config.toml
n_layer = 10
d_model = 160
n_head = 5
head_dim = 32
tie_embeddings = false
init = "uniform"
optimizer = "adamw"
lr = 0.00234
lr_head = 0.00261
warmup_steps = 273
decay_fraction = 0.908
decay_shape = "sqrt"
seq_len = 1024
train_tokens = 151500000
steps = 9247
Each number is 50 + 12 x the weight over its row's rms, rounded and kept within 0 to 99. Layers, rows and columns count from 0. The size before them is the row's rms in percent of the matrix's.

# layer 4 attention output, 160x160, rms 0.0763, rows 0-87, columns 0-79
086:46 51 44 44 74 62 55 62 39 59 59 62 22 50 38 28 55 61 67 41 45 67 31 43 17 42 54 36 53 39 53 49 43 41 48 59 35 45 48 46 53 45 56 44 70 53 53 40 46 47 51 51 44 40 45 50 49 49 50 51 50 35 62 39 06 52 44 19 55 45 67 46 43 43 68 38 52 48 49 48
089:43 74 44 74 16 54 61 41 59 53 39 62 71 62 37 53 48 39 22 55 58 57 43 32 46 44 45 63 44 62 55 36 59 51 50 58 45 48 45 36 53 45 43 56 46 49 56 61 34 48 36 40 53 48 51 39 51 69 65 30 38 52 38 56 68 66 43 63 56 59 44 36 36 55 36 66 58 31 37 22
089:45 56 54 66 69 45 66 42 64 45 63 50 42 63 23 80 69 62 46 76 62 25 55 49 56 69 57 54 30 30 55 53 31 23 37 56 63 69 68 55 40 35 33 33 41 49 30 52 39 49 48 49 60 60 51 53 62 51 50 38 63 50 30 38 53 54 45 41 55 44 55 37 41 53 74 47 63 45 51 58
108:72 36 18 65 40 63 47 36 49 61 58 44 69 26 53 39 47 43 65 53 58 60 57 57 63 46 34 77 68 58 45 76 52 43 42 46 66 61 54 57 47 50 32 35 48 59 46 58 55 35 49 68 59 53 44 52 46 55 57 54 40 38 46 67 55 34 43 49 43 52 67 67 48 35 50 33 51 50 71 62
089:65 60 36 63 54 46 52 38 34 48 46 49 45 77 28 48 24 59 32 51 35 57 23 33 43 46 49 54 49 23 40 47 39 63 48 46 68 41 68 54 36 58 49 63 42 65 37 37 44 35 58 40 35 59 58 44 54 54 72 43 75 77 51 37 43 63 38 49 23 36 38 52 59 46 49 55 51 47 28 49
104:47 53 42 31 63 63 52 55 62 37 58 63 42 63 34 53 24 22 72 60 71 45 59 46 25 40 58 51 41 56 34 68 69 63 59 60 50 33 19 44 64 65 61 52 66 33 59 44 38 44 73 42 52 44 61 50 55 44 48 50 32 41 70 57 60 65 56 49 44 39 47 51 56 47 46 44 45 59 45 67
110:61 33 52 38 51 36 59 46 49 42 35 34 48 08 58 54 56 36 89 35 50 69 65 62 40 34 44 50 73 56 63 63 44 33 53 49 40 58 34 33 57 39 66 64 48 45 63 63 41 48 63 55 69 31 72 42 46 65 45 67 41 32 55 48 40 52 63 28 49 44 41 35 55 40 58 40 56 40 43 46
099:54 25 39 58 43 51 72 44 58 48 66 56 66 41 73 34 53 51 57 46 55 37 49 51 39 63 43 68 43 64 47 55 62 43 60 49 57 55 51 45 36 43 52 53 40 72 46 64 63 64 38 68 37 46 44 55 35 65 57 46 53 55 56 40 46 29 62 34 47 50 65 62 43 45 49 37 49 56 48 45
179:51 28 46 60 64 51 53 57 49 40 55 49 63 45 47 54 32 24 56 61 53 47 56 46 37 57 47 57 47 24 48 61 52 42 55 49 62 43 46 61 43 47 57 40 53 54 44 64 45 39 57 62 44 47 59 48 32 55 40 35 55 38 41 62 37 34 58 52 43 28 27 74 53 56 55 67 64 54 79 54
089:55 53 72 68 71 47 66 55 53 34 54 51 32 38 53 53 59 46 59 54 47 28 52 14 51 65 34 36 65 13 49 41 55 42 63 37 43 44 44 54 43 45 38 55 53 58 75 75 64 43 32 40 40 62 69 51 45 38 46 34 68 42 53 49 62 42 56 50 28 56 28 27 58 51 56 44 63 30 27 40
073:60 43 74 60 57 48 59 49 82 60 28 63 48 52 33 53 38 65 25 55 36 54 65 46 64 72 65 55 57 47 79 40 60 53 50 38 50 42 58 43 62 64 51 39 69 52 64 40 49 49 49 51 49 24 42 39 62 54 37 56 40 71 38 44 42 55 53 54 62 53 53 39 56 49 48 42 61 58 72 75
112:69 68 41 56 50 44 56 30 79 39 55 62 28 56 53 41 55 63 44 34 50 51 61 42 37 50 37 51 14 29 48 35 51 49 36 46 46 50 56 51 40 47 36 61 51 33 31 47 51 47 60 39 31 33 52 44 74 55 44 40 43 65 51 33 53 56 26 39 59 54 55 67 48 64 36 54 56 47 53 30
112:59 58 61 54 27 43 47 42 34 48 38 68 39 43 35 65 83 75 67 22 24 79 39 55 47 25 46 32 72 82 56 37 66 60 39 43 49 61 50 41 41 69 69 59 47 32 49 57 50 52 58 42 39 38 35 48 47 51 56 49 35 57 68 58 57 52 67 45 43 40 35 48 39 33 49 30 64 51 40 32
082:58 54 59 34 27 40 42 46 48 50 31 62 48 35 61 24 58 53 39 45 42 76 36 78 42 37 52 43 61 72 55 44 74 74 42 53 61 21 26 55 54 62 64 52 64 44 51 63 45 51 67 40 49 32 56 65 41 67 51 48 43 40 49 54 52 48 50 63 54 41 45 64 53 31 69 56 55 34 41 47
092:55 61 12 64 49 48 68 25 66 44 23 60 49 35 00 71 64 52 40 43 56 54 49 36 51 49 56 45 34 52 44 54 60 40 35 56 56 58 56 58 65 77 57 53 45 49 65 41 60 42 42 35 59 35 44 42 55 47 40 46 42 39 38 40 43 63 60 54 63 21 30 67 66 48 32 44 55 42 43 49
102:26 55 30 52 52 57 47 73 46 46 44 50 43 41 42 54 53 33 54 46 81 55 52 39 28 62 61 57 64 50 31 62 33 50 70 58 57 70 52 62 42 45 42 52 15 54 44 42 70 62 51 70 43 61 36 47 43 37 59 56 45 53 37 52 50 51 38 17 59 63 62 51 49 41 59 43 33 47 50 63
107:89 25 54 29 52 50 44 57 70 59 14 21 52 43 63 31 36 66 39 34 51 58 51 63 57 44 37 44 53 59 24 72 60 60 46 36 52 48 42 46 45 45 60 38 34 59 43 58 37 55 51 63 46 28 57 72 54 64 43 52 56 47 63 50 27 52 65 35 51 42 49 61 34 30 54 54 41 58 55 56
113:54 40 43 49 60 45 65 59 48 30 51 53 60 58 39 52 53 57 39 73 34 42 64 51 52 61 53 63 23 41 37 58 53 43 64 61 35 56 27 34 65 48 51 61 68 42 49 43 43 61 44 56 50 39 58 73 57 52 52 66 57 65 56 50 42 74 44 40 56 47 46 48 57 65 36 52 52 63 35 21
093:43 62 36 35 59 55 20 41 42 30 34 47 41 37 48 47 45 60 60 75 51 44 42 45 57 70 48 56 39 47 39 38 53 66 63 60 34 49 35 40 52 33 42 47 40 68 58 62 49 44 44 47 34 57 47 57 41 67 49 57 46 57 49 36 46 43 46 55 43 27 40 47 55 56 67 36 56 39 65 64
114:17 68 45 45 68 55 29 50 36 38 51 38 47 71 39 63 36 62 38 66 36 35 61 48 41 55 74 26 15 20 68 57 39 50 61 52 41 56 44 22 43 48 55 59 45 53 36 45 55 56 47 48 34 54 60 66 47 43 44 52 67 58 67 42 53 55 56 35 46 42 53 38 63 42 33 31 42 63 50 31
118:57 57 50 37 70 62 38 22 51 44 77 64 40 34 46 24 46 59 55 46 46 41 63 38 64 34 60 32 42 37 48 66 33 36 60 46 60 46 57 67 52 59 30 35 48 56 59 32 35 43 44 47 40 75 39 39 52 41 66 47 67 60 51 39 50 47 29 52 46 43 38 61 56 31 38 43 57 55 62 61
103:42 53 61 52 73 56 53 41 37 64 55 42 53 64 48 52 56 49 37 59 59 29 56 43 26 72 59 80 53 31 65 35 31 57 54 50 47 64 72 76 38 50 30 59 30 53 67 32 39 37 44 48 48 61 28 37 47 62 64 53 58 72 45 37 60 51 45 66 53 41 52 67 44 57 58 55 65 45 59 47
108:33 50 39 62 52 62 56 44 44 45 58 34 62 64 50 61 41 41 41 77 78 06 49 30 44 67 46 59 48 22 57 34 42 34 46 76 63 52 59 67 53 70 40 41 67 57 49 43 48 54 52 46 56 52 57 38 54 37 53 55 71 56 43 46 62 40 45 37 48 59 57 32 42 48 48 69 29 57 43 56
084:53 46 63 35 75 42 62 32 55 47 58 59 36 40 34 61 66 51 46 43 59 39 50 36 09 32 45 62 35 51 57 54 54 53 50 43 34 56 33 39 47 63 72 61 57 53 50 45 60 49 55 53 31 64 41 56 62 53 37 37 36 61 42 66 44 54 29 78 69 47 61 70 53 59 32 58 46 51 56 47
115:65 45 35 59 28 51 41 46 34 71 43 41 65 39 73 38 44 59 70 39 50 39 57 62 53 53 06 55 75 51 75 40 37 48 31 62 71 41 58 57 45 39 60 51 55 44 46 71 35 33 53 50 57 55 61 43 50 49 54 61 50 43 67 61 53 30 39 57 69 29 71 56 57 56 63 64 54 49 55 35
108:55 47 49 52 59 43 40 58 59 47 43 39 48 55 66 45 69 31 54 25 55 55 63 42 30 57 39 53 51 48 50 63 53 61 55 49 39 54 35 33 43 40 65 57 52 35 36 49 64 61 51 62 46 40 69 53 55 51 35 47 42 49 23 70 58 44 47 69 28 49 25 56 78 57 54 69 47 55 33 26
102:45 46 70 54 83 47 77 60 61 64 35 49 66 46 44 42 33 68 46 65 58 29 51 60 69 70 54 57 48 54 49 52 66 69 54 33 28 53 31 49 37 58 48 39 53 63 47 77 59 57 52 54 47 37 50 65 39 62 50 33 40 63 36 69 65 47 59 69 37 37 44 50 47 62 57 68 50 34 74 45
112:38 35 53 45 16 54 53 40 19 68 62 56 62 57 73 49 28 40 44 57 69 48 46 42 63 35 34 38 57 65 49 47 33 49 60 47 55 47 45 53 74 25 54 38 52 55 41 59 50 42 68 51 58 62 50 28 34 49 49 56 41 37 41 42 42 47 51 65 59 55 42 56 57 37 24 69 53 55 56 60
092:52 74 09 46 36 48 33 53 53 42 51 36 27 49 45 47 39 17 59 17 37 54 65 12 40 43 28 52 33 47 48 50 46 66 57 67 47 42 49 50 61 49 29 78 42 52 46 59 41 43 46 36 57 48 50 45 48 41 40 44 50 56 59 53 46 51 49 33 46 58 53 54 44 39 49 49 45 51 54 48
104:45 47 38 41 48 49 70 54 43 21 64 75 71 56 50 62 65 26 49 59 52 58 44 57 38 40 42 50 48 68 51 58 47 61 72 54 39 37 45 37 84 55 53 55 70 43 73 46 49 46 58 52 67 38 57 45 50 54 56 54 32 38 47 53 64 37 55 57 55 31 32 48 67 44 43 25 51 61 56 42
082:58 50 43 58 65 39 66 32 46 63 61 55 65 37 55 43 50 49 36 53 56 75 58 40 23 13 29 52 62 51 58 55 42 52 68 37 54 42 65 68 28 28 43 49 51 67 51 33 55 50 49 65 34 43 70 38 31 36 49 70 67 64 40 54 26 65 44 60 66 53 53 57 60 75 34 68 38 71 50 41
107:58 37 52 45 41 52 76 34 56 50 45 49 70 16 61 57 67 47 54 56 67 45 57 30 40 47 25 76 61 67 34 61 48 40 47 30 65 71 69 49 24 52 41 48 19 61 48 60 44 44 23 58 65 54 51 64 52 38 65 58 72 40 41 40 53 55 60 36 54 34 49 64 40 45 52 18 63 28 54 60
080:40 58 54 62 25 35 48 46 53 45 37 55 43 71 45 57 55 59 54 48 43 56 53 54 53 51 49 36 64 48 90 25 45 55 57 52 71 53 64 56 54 44 52 57 47 37 58 37 46 17 46 35 61 55 52 19 57 43 59 41 48 60 22 42 31 51 38 59 59 58 48 68 52 69 31 24 66 60 65 30
103:59 58 49 60 57 48 60 54 68 59 30 39 54 49 58 47 59 70 59 57 49 44 43 40 29 40 52 65 58 33 34 76 60 44 42 44 48 54 44 40 45 47 38 54 50 47 47 50 46 51 54 37 36 44 45 48 52 52 51 64 50 37 49 41 49 59 51 59 19 37 47 78 41 67 40 43 57 52 44 20
099:49 55 78 37 38 42 52 33 38 44 62 42 38 20 52 71 60 40 49 38 59 49 47 50 25 27 40 38 49 58 35 57 63 53 48 57 48 44 55 44 60 20 40 66 57 35 41 60 56 37 61 56 54 35 50 19 56 56 46 72 36 49 31 60 35 47 32 55 37 65 65 53 49 44 33 42 35 60 42 26
091:43 61 27 35 37 64 24 49 37 41 49 54 36 51 40 52 44 67 68 74 82 59 55 54 47 67 53 44 59 52 56 60 38 70 75 39 48 42 32 48 50 37 47 43 49 58 49 53 40 48 68 58 57 66 46 53 30 50 51 55 53 55 50 58 41 49 40 53 74 55 51 33 66 50 72 64 48 40 43 60
099:74 47 49 59 57 56 45 57 66 37 74 55 40 39 34 37 39 40 46 60 63 48 50 42 40 43 56 76 47 52 46 44 49 34 40 41 38 63 44 58 74 51 35 56 43 59 42 55 46 88 36 63 41 73 39 66 41 60 45 57 52 39 62 35 57 52 35 57 53 75 65 21 45 49 54 54 32 64 30 71
104:47 48 53 29 36 50 36 44 39 53 58 30 58 27 64 60 43 37 44 55 49 70 60 32 52 33 39 45 30 61 14 66 57 47 55 46 52 49 46 55 44 71 42 30 49 45 63 51 59 52 38 63 41 53 53 65 72 49 68 37 62 41 49 56 56 45 64 54 55 58 57 48 53 38 29 33 45 48 47 68
122:30 58 30 30 56 59 75 45 50 34 59 55 53 66 37 95 59 46 68 48 62 54 65 51 26 59 66 46 23 50 59 65 37 52 54 45 61 64 61 57 44 53 49 59 43 35 46 29 62 47 45 60 40 49 52 67 61 58 50 50 63 59 55 29 63 53 35 56 40 73 67 51 49 70 24 42 38 62 45 24
108:56 41 59 38 50 61 38 67 35 24 66 22 34 47 54 47 46 43 42 57 39 53 67 64 65 42 46 57 29 30 30 73 52 25 57 44 50 55 51 55 52 43 41 40 68 54 59 52 38 33 58 49 54 49 47 49 44 50 48 51 67 48 33 50 50 28 54 57 53 35 51 57 40 43 35 38 44 39 46 82
098:48 58 71 50 21 42 42 55 64 63 40 48 25 49 51 76 78 76 30 54 38 41 46 49 47 38 49 27 27 45 61 31 41 27 60 51 44 67 43 44 71 48 40 64 56 68 47 77 51 69 41 53 42 69 49 52 58 53 70 43 45 38 54 40 54 76 52 48 59 38 59 60 46 61 32 34 51 54 26 32
093:42 46 66 59 52 47 80 45 71 45 55 72 75 47 60 55 61 60 48 44 56 52 49 48 42 38 35 48 69 73 47 36 59 50 46 36 50 48 56 59 36 77 39 50 48 52 59 58 71 46 35 31 52 51 33 46 54 47 68 34 61 72 47 55 31 37 27 33 51 74 67 57 35 25 57 47 35 66 42 41
102:56 38 37 71 48 59 64 47 46 71 70 32 65 66 66 33 42 29 32 52 42 42 27 45 51 56 36 54 48 34 73 41 50 34 51 65 43 37 50 60 43 67 61 57 54 42 50 34 38 28 47 50 75 37 56 50 61 48 48 63 63 61 43 57 46 57 67 38 59 40 53 32 49 45 51 73 48 54 60 69
106:35 31 43 35 35 72 63 49 54 49 48 39 53 41 50 44 34 46 36 39 72 37 36 48 62 51 55 49 34 45 69 62 53 48 59 49 47 55 45 31 42 48 47 65 35 50 35 35 37 61 56 54 50 32 53 42 56 45 65 56 68 52 63 52 44 69 51 40 33 44 36 62 66 63 36 70 43 44 51 74
099:50 59 64 27 62 39 64 65 81 51 31 56 70 43 56 53 67 59 60 55 48 26 54 63 52 43 57 50 47 95 44 31 65 48 43 53 40 46 63 47 43 46 38 53 51 48 36 67 52 44 46 36 64 39 37 32 58 79 72 65 44 70 42 52 42 41 37 37 66 61 42 54 38 64 42 35 49 61 44 50
079:49 61 31 47 00 47 61 55 31 57 51 49 50 40 39 59 62 51 45 48 50 52 37 43 81 46 40 51 58 70 41 41 43 60 65 65 26 46 54 53 51 73 43 70 52 42 69 35 62 73 50 40 40 60 52 43 55 52 47 45 48 67 57 50 46 67 60 55 54 44 66 57 35 52 27 45 36 77 41 51
085:33 26 59 42 54 60 68 57 44 57 44 35 71 66 44 68 47 48 36 64 57 36 45 45 44 43 56 61 51 56 67 43 65 58 41 61 48 47 53 38 44 88 64 53 56 34 40 61 42 39 33 31 55 55 48 75 53 67 48 43 40 51 58 49 66 64 54 51 54 35 35 64 35 63 51 33 34 44 53 46
093:60 55 63 59 32 36 41 50 47 50 43 61 53 53 58 28 62 53 39 25 45 48 63 54 57 43 59 64 66 64 44 47 45 55 43 53 42 59 47 45 40 43 45 34 40 61 46 42 60 51 43 36 30 51 50 47 60 36 50 47 44 43 47 50 31 38 47 26 55 73 53 45 48 48 45 29 43 44 29 60
111:27 40 60 58 47 54 54 60 63 51 58 48 57 56 61 70 75 51 41 56 64 22 49 40 65 49 45 32 35 50 49 62 65 61 51 63 52 40 44 19 51 27 67 75 41 38 42 57 61 45 50 45 59 51 73 47 53 26 54 62 45 63 51 91 37 66 54 52 36 42 28 66 60 42 31 64 45 59 51 52
115:35 45 19 36 60 67 59 50 49 44 69 56 49 32 40 59 50 41 52 45 64 45 41 51 44 50 43 57 24 33 67 43 48 31 44 41 74 61 64 52 51 46 53 45 36 53 39 55 46 55 30 52 50 41 36 37 35 55 60 63 41 45 64 50 41 56 58 49 49 39 53 48 59 39 35 55 51 55 70 69
095:34 67 71 57 38 59 65 63 56 41 58 51 47 47 30 35 60 54 29 58 62 35 41 82 56 41 57 74 44 63 37 56 50 60 38 45 63 32 66 36 57 52 77 52 62 31 53 39 62 22 66 47 74 31 45 48 57 45 62 61 32 67 39 63 47 60 52 49 38 50 45 40 65 45 64 59 57 53 54 66
091:61 52 35 58 62 46 61 48 26 47 41 63 67 52 63 61 31 34 56 61 53 66 65 39 45 53 68 64 89 79 47 53 63 53 46 56 48 53 31 40 50 57 48 37 58 51 60 50 36 47 58 56 63 43 52 65 49 49 48 59 52 66 49 62 54 73 54 44 49 48 34 17 36 41 81 51 62 40 66 43
088:61 43 41 42 54 40 75 24 47 71 44 49 57 58 54 72 68 34 30 43 72 71 41 35 41 34 45 58 40 63 47 71 36 59 62 70 60 49 48 37 33 52 71 51 47 43 47 65 50 54 37 34 44 52 47 40 40 57 58 53 47 46 53 58 59 27 25 36 69 50 53 73 16 66 45 51 43 53 56 37
091:40 57 69 52 45 65 41 47 28 46 79 59 64 74 53 51 47 26 70 53 62 47 42 75 62 63 64 55 70 42 59 59 50 40 43 52 59 54 62 54 38 62 53 32 53 46 50 38 70 39 55 22 43 64 57 52 55 36 55 35 83 60 50 53 51 35 41 69 62 58 44 74 60 65 27 57 57 39 50 38
089:37 35 37 76 64 58 80 58 58 53 49 38 70 42 50 41 35 53 44 51 48 13 76 35 66 63 36 70 65 46 48 43 49 67 52 36 45 59 42 58 56 49 53 21 42 69 54 59 61 57 44 51 48 72 46 52 41 56 48 32 36 33 49 58 58 70 41 52 48 48 40 61 71 45 46 64 21 66 41 65
112:33 51 59 48 47 45 51 64 59 45 47 73 52 52 46 74 61 37 58 18 42 53 47 21 26 42 45 35 42 48 60 24 52 62 66 41 42 49 50 41 55 58 60 59 56 37 60 56 61 42 46 68 81 56 53 58 63 55 29 56 47 54 41 35 46 48 50 55 55 62 48 48 72 53 34 60 45 63 53 37
102:74 46 36 63 55 34 50 46 59 53 35 53 62 50 67 45 30 60 48 49 43 36 66 47 68 47 55 61 66 65 39 46 62 74 46 29 41 45 19 27 38 61 58 36 57 55 44 69 39 87 57 74 60 40 69 64 38 58 66 49 49 41 39 54 34 44 58 50 49 66 40 49 49 49 62 68 48 47 32 27
100:32 44 38 51 54 54 41 58 34 39 50 69 54 43 36 52 39 30 79 38 55 73 61 51 44 41 48 47 36 47 40 80 28 49 62 56 54 37 43 51 49 55 53 60 58 66 57 63 56 51 40 43 46 44 56 49 49 55 57 55 50 53 58 40 55 66 62 65 33 40 50 43 36 49 26 64 51 60 56 65
118:60 36 20 48 36 71 55 53 34 56 44 34 72 39 52 73 33 59 50 38 58 44 61 41 70 48 60 39 27 81 55 62 57 57 54 60 50 49 34 33 63 55 74 67 63 43 42 54 56 51 53 58 53 27 47 62 56 64 43 57 31 52 54 54 51 63 72 34 35 41 32 31 58 38 56 63 59 69 33 61
116:60 43 24 43 35 56 37 56 41 51 58 47 80 35 59 50 66 38 67 54 74 26 74 49 64 52 31 45 51 52 36 80 35 71 55 63 58 44 31 75 79 60 58 29 70 41 61 64 62 40 64 46 69 41 61 71 39 64 30 35 33 45 28 58 39 60 61 57 39 46 31 57 66 43 59 57 51 60 58 47
093:48 78 34 34 30 52 28 28 51 62 69 56 38 62 41 67 60 35 34 43 87 45 32 49 42 46 32 44 54 38 63 43 42 51 46 37 53 58 49 52 57 44 56 44 46 60 41 41 60 47 53 50 62 43 57 38 56 40 47 26 49 48 33 57 65 49 36 60 53 58 86 51 51 55 34 56 28 47 50 45
089:52 54 34 47 46 46 49 47 46 66 42 35 43 33 71 85 52 54 37 53 45 56 67 50 49 44 45 48 45 38 28 54 35 47 53 60 48 55 65 54 52 65 34 48 78 38 76 40 35 39 41 71 56 47 59 55 69 47 55 75 74 58 42 37 39 50 53 56 48 83 58 39 63 40 37 63 48 61 33 41
086:41 55 63 44 58 50 50 56 50 42 46 44 36 76 41 31 29 66 46 75 54 47 53 60 64 60 64 48 68 40 40 47 58 51 52 50 57 38 43 62 72 52 50 33 35 49 56 54 40 58 62 61 36 45 53 48 55 49 47 62 35 31 45 34 41 53 48 77 47 69 37 40 43 42 39 65 73 43 27 35
094:40 67 37 49 72 58 56 43 47 52 44 66 69 54 30 66 57 48 61 58 70 58 27 62 42 47 66 13 51 57 45 51 52 40 55 58 58 46 48 54 51 30 38 55 56 75 40 58 53 38 46 55 57 60 44 42 53 61 58 35 47 45 46 46 60 29 55 54 39 55 48 63 65 54 43 41 55 39 66 66
085:48 53 33 44 58 62 56 38 48 52 33 68 40 35 37 58 54 81 58 52 19 46 56 41 50 45 78 33 35 64 32 44 45 50 32 63 53 52 50 52 54 60 49 64 49 57 46 52 63 78 50 55 31 44 36 66 64 61 61 42 40 54 76 22 54 50 48 26 42 48 57 41 33 23 56 31 50 46 44 55
088:43 59 52 47 60 56 18 71 77 36 51 22 41 67 61 63 31 51 66 51 71 49 40 41 47 50 53 40 45 34 49 52 49 40 52 52 48 50 39 54 74 19 45 63 71 47 26 43 44 41 76 59 51 43 56 48 68 57 42 63 42 59 54 53 53 37 62 42 50 36 64 41 69 45 42 38 49 65 36 57
092:75 31 40 15 49 62 42 58 41 50 37 30 45 73 48 41 51 44 41 57 44 65 36 55 23 72 40 47 41 51 56 49 62 61 49 45 45 57 41 38 39 49 55 61 19 49 50 42 44 58 35 64 45 43 48 68 61 48 62 55 43 51 59 63 46 57 25 29 50 50 56 47 52 51 59 39 45 38 41 58
104:38 47 53 56 79 47 62 49 37 31 51 40 50 44 27 68 44 41 65 75 62 51 59 48 32 67 75 69 63 53 42 66 49 37 57 58 44 32 33 52 47 58 33 48 59 41 73 36 48 46 32 55 41 68 60 56 48 45 48 52 48 65 57 45 33 53 59 74 57 66 31 69 45 57 34 44 44 55 54 56
081:60 61 40 66 51 46 31 31 62 81 28 87 55 34 57 36 63 60 30 38 47 50 57 68 51 50 47 40 74 64 56 24 47 50 59 44 42 49 45 38 42 64 66 34 49 57 40 51 66 68 45 51 38 53 71 72 43 34 57 37 59 60 87 50 54 67 50 36 39 45 51 42 50 61 71 26 50 47 54 42
102:43 44 58 61 34 41 45 42 46 45 38 42 68 32 50 49 64 58 34 60 51 35 59 43 63 52 49 51 53 52 52 44 41 52 57 46 47 66 63 61 48 37 30 43 32 49 58 31 48 35 39 36 70 64 43 14 59 46 51 56 48 58 32 49 52 49 51 52 77 36 46 57 71 56 62 44 70 52 56 70
135:32 73 58 62 51 43 36 60 51 61 27 41 40 69 58 48 44 76 45 67 46 53 64 51 53 62 46 67 70 54 64 37 51 79 42 59 44 49 51 38 48 48 52 69 54 42 53 41 71 55 59 44 44 50 74 45 47 51 37 61 64 67 67 46 72 61 51 67 33 46 43 19 63 68 62 35 58 46 37 39
091:47 40 57 58 56 46 31 32 61 42 46 54 70 23 60 42 44 23 45 41 50 51 69 25 55 63 50 34 37 57 60 50 55 33 42 37 58 53 75 57 38 69 38 37 38 42 54 44 58 41 55 50 51 64 55 55 55 46 46 42 64 44 43 51 62 48 48 54 54 55 69 34 34 61 54 27 44 53 54 41
109:28 34 45 57 70 44 41 73 49 32 63 52 44 46 51 46 58 33 58 29 47 57 69 36 43 28 51 74 42 48 59 70 43 33 62 60 44 58 55 67 53 49 46 57 41 51 55 51 68 60 48 63 29 72 55 58 65 35 51 54 43 39 62 56 38 49 58 52 50 47 60 43 53 56 63 50 59 35 74 50
108:45 48 34 71 41 35 65 45 59 29 44 66 63 43 46 57 50 40 67 62 66 56 57 38 36 40 49 56 61 49 36 77 50 66 59 68 54 43 43 33 64 37 64 60 42 56 52 52 51 48 64 52 62 32 56 41 40 48 67 58 43 40 59 57 56 74 53 56 66 35 48 82 49 68 43 68 56 30 59 47
104:45 31 65 83 60 35 57 67 43 76 57 53 47 51 70 22 67 58 55 49 26 44 59 57 63 42 55 76 58 33 58 44 43 55 47 35 58 57 38 57 38 51 60 34 36 58 41 54 52 55 54 53 40 49 48 57 46 66 38 26 45 39 61 54 52 29 64 34 56 43 62 33 57 37 71 63 64 52 52 58
107:37 39 75 53 41 34 54 55 57 43 63 48 66 56 64 78 81 37 52 54 52 24 60 60 29 49 54 74 36 42 59 44 46 58 44 29 52 45 51 47 44 40 69 55 29 50 45 61 69 48 54 51 56 60 57 62 39 50 57 24 40 46 54 61 55 49 58 54 61 57 54 49 47 56 53 67 44 41 18 41
092:49 31 43 45 63 55 36 66 36 47 44 24 48 35 51 51 48 51 71 59 46 49 51 63 58 69 50 49 59 53 52 29 45 63 44 31 61 52 27 56 61 35 63 24 58 47 41 59 62 52 74 55 58 33 62 48 24 65 46 26 19 25 39 60 61 29 50 70 49 24 42 57 69 49 44 53 68 48 66 56
092:47 52 47 40 52 61 37 36 40 54 68 43 68 49 53 67 64 46 65 56 63 54 39 58 34 60 53 54 51 41 29 61 54 45 41 39 57 48 43 68 60 58 38 30 54 33 63 23 35 44 68 58 53 35 33 49 58 60 41 59 52 47 30 49 60 19 31 52 61 80 37 50 51 47 48 51 20 62 27 54
082:70 59 30 63 46 36 20 34 49 60 37 37 47 35 51 44 41 63 52 40 41 45 42 44 25 39 56 45 67 58 52 44 50 74 49 62 68 52 41 41 41 50 51 44 38 56 57 48 47 53 39 49 51 61 54 36 52 62 52 68 37 42 48 55 60 34 53 50 68 48 38 74 48 33 68 35 47 39 54 32
093:37 36 49 69 73 49 54 34 54 51 60 54 80 31 75 58 70 38 57 31 42 38 52 41 49 39 51 42 52 57 61 46 51 56 34 80 70 38 65 52 36 41 38 57 66 33 50 40 67 47 50 65 36 40 46 60 75 51 33 45 58 60 58 62 53 66 49 30 31 53 23 32 51 46 69 41 36 59 35 40
098:33 66 67 79 60 50 52 42 21 48 61 50 57 58 28 48 57 51 54 49 34 39 46 56 49 58 71 40 36 49 63 53 55 35 26 63 47 73 57 31 18 64 46 57 54 56 46 50 51 37 63 40 36 54 17 37 46 57 50 56 41 58 59 53 51 32 45 45 49 75 58 34 29 28 64 22 43 42 45 41
115:68 44 41 15 47 57 34 55 30 47 77 46 59 26 52 30 54 25 60 55 69 41 66 64 67 50 20 34 48 62 47 66 45 66 59 49 69 34 68 64 36 60 36 49 37 55 57 53 63 32 34 43 46 60 56 42 47 57 58 50 64 63 38 39 68 54 42 43 49 52 53 35 42 46 56 48 45 49 47 53
100:56 35 42 55 40 33 35 59 74 28 32 56 66 46 59 57 54 53 69 41 50 67 67 52 73 45 37 65 49 52 62 45 51 57 56 59 35 55 46 65 35 74 54 44 56 65 48 46 67 55 54 47 55 35 34 42 45 50 57 41 33 46 69 51 46 56 43 52 62 44 51 44 49 45 37 26 49 71 70 28
093:34 54 62 61 30 37 68 52 66 75 57 91 64 52 40 36 63 50 40 71 48 43 35 70 74 54 54 70 60 74 61 38 67 52 48 53 46 32 54 54 45 77 62 44 51 25 51 47 47 44 45 55 41 35 62 55 54 44 50 45 43 41 42 63 55 69 49 58 33 56 47 60 47 48 45 51 63 48 39 30
099:32 37 33 33 53 62 58 61 42 38 44 54 36 49 49 34 30 28 76 63 46 53 43 50 69 61 49 51 29 38 68 57 45 41 53 38 60 59 49 44 73 52 64 66 47 34 60 47 49 42 66 44 65 52 42 48 55 24 52 52 33 46 63 45 39 64 45 50 42 28 52 34 67 41 43 28 69 60 46 33
094:39 68 21 48 52 75 57 25 30 58 40 50 57 62 45 59 37 65 40 67 59 39 33 49 66 52 50 46 50 69 59 49 43 39 25 56 45 37 61 49 51 63 47 46 60 39 51 46 45 61 61 50 64 51 58 44 58 36 46 68 70 58 49 32 55 43 63 64 25 37 65 35 51 65 73 67 59 46 80 46
109:79 48 55 09 71 57 33 32 60 36 65 43 41 58 49 17 33 46 57 60 67 60 39 32 20 73 44 59 44 61 42 51 56 67 53 46 33 51 37 54 58 66 49 45 44 43 56 34 42 50 63 50 41 49 31 53 49 44 44 33 45 37 58 47 30 31 32 39 61 63 60 43 67 46 48 53 47 29 58 62
111:42 64 45 48 47 48 72 51 23 48 36 40 32 51 20 82 76 61 64 24 32 57 59 31 29 35 52 40 47 47 39 49 39 63 66 56 48 66 48 47 45 50 43 62 45 67 55 41 45 66 59 57 43 39 31 33 55 55 57 52 65 58 52 32 48 47 44 65 49 71 49 41 55 45 35 60 38 49 32 43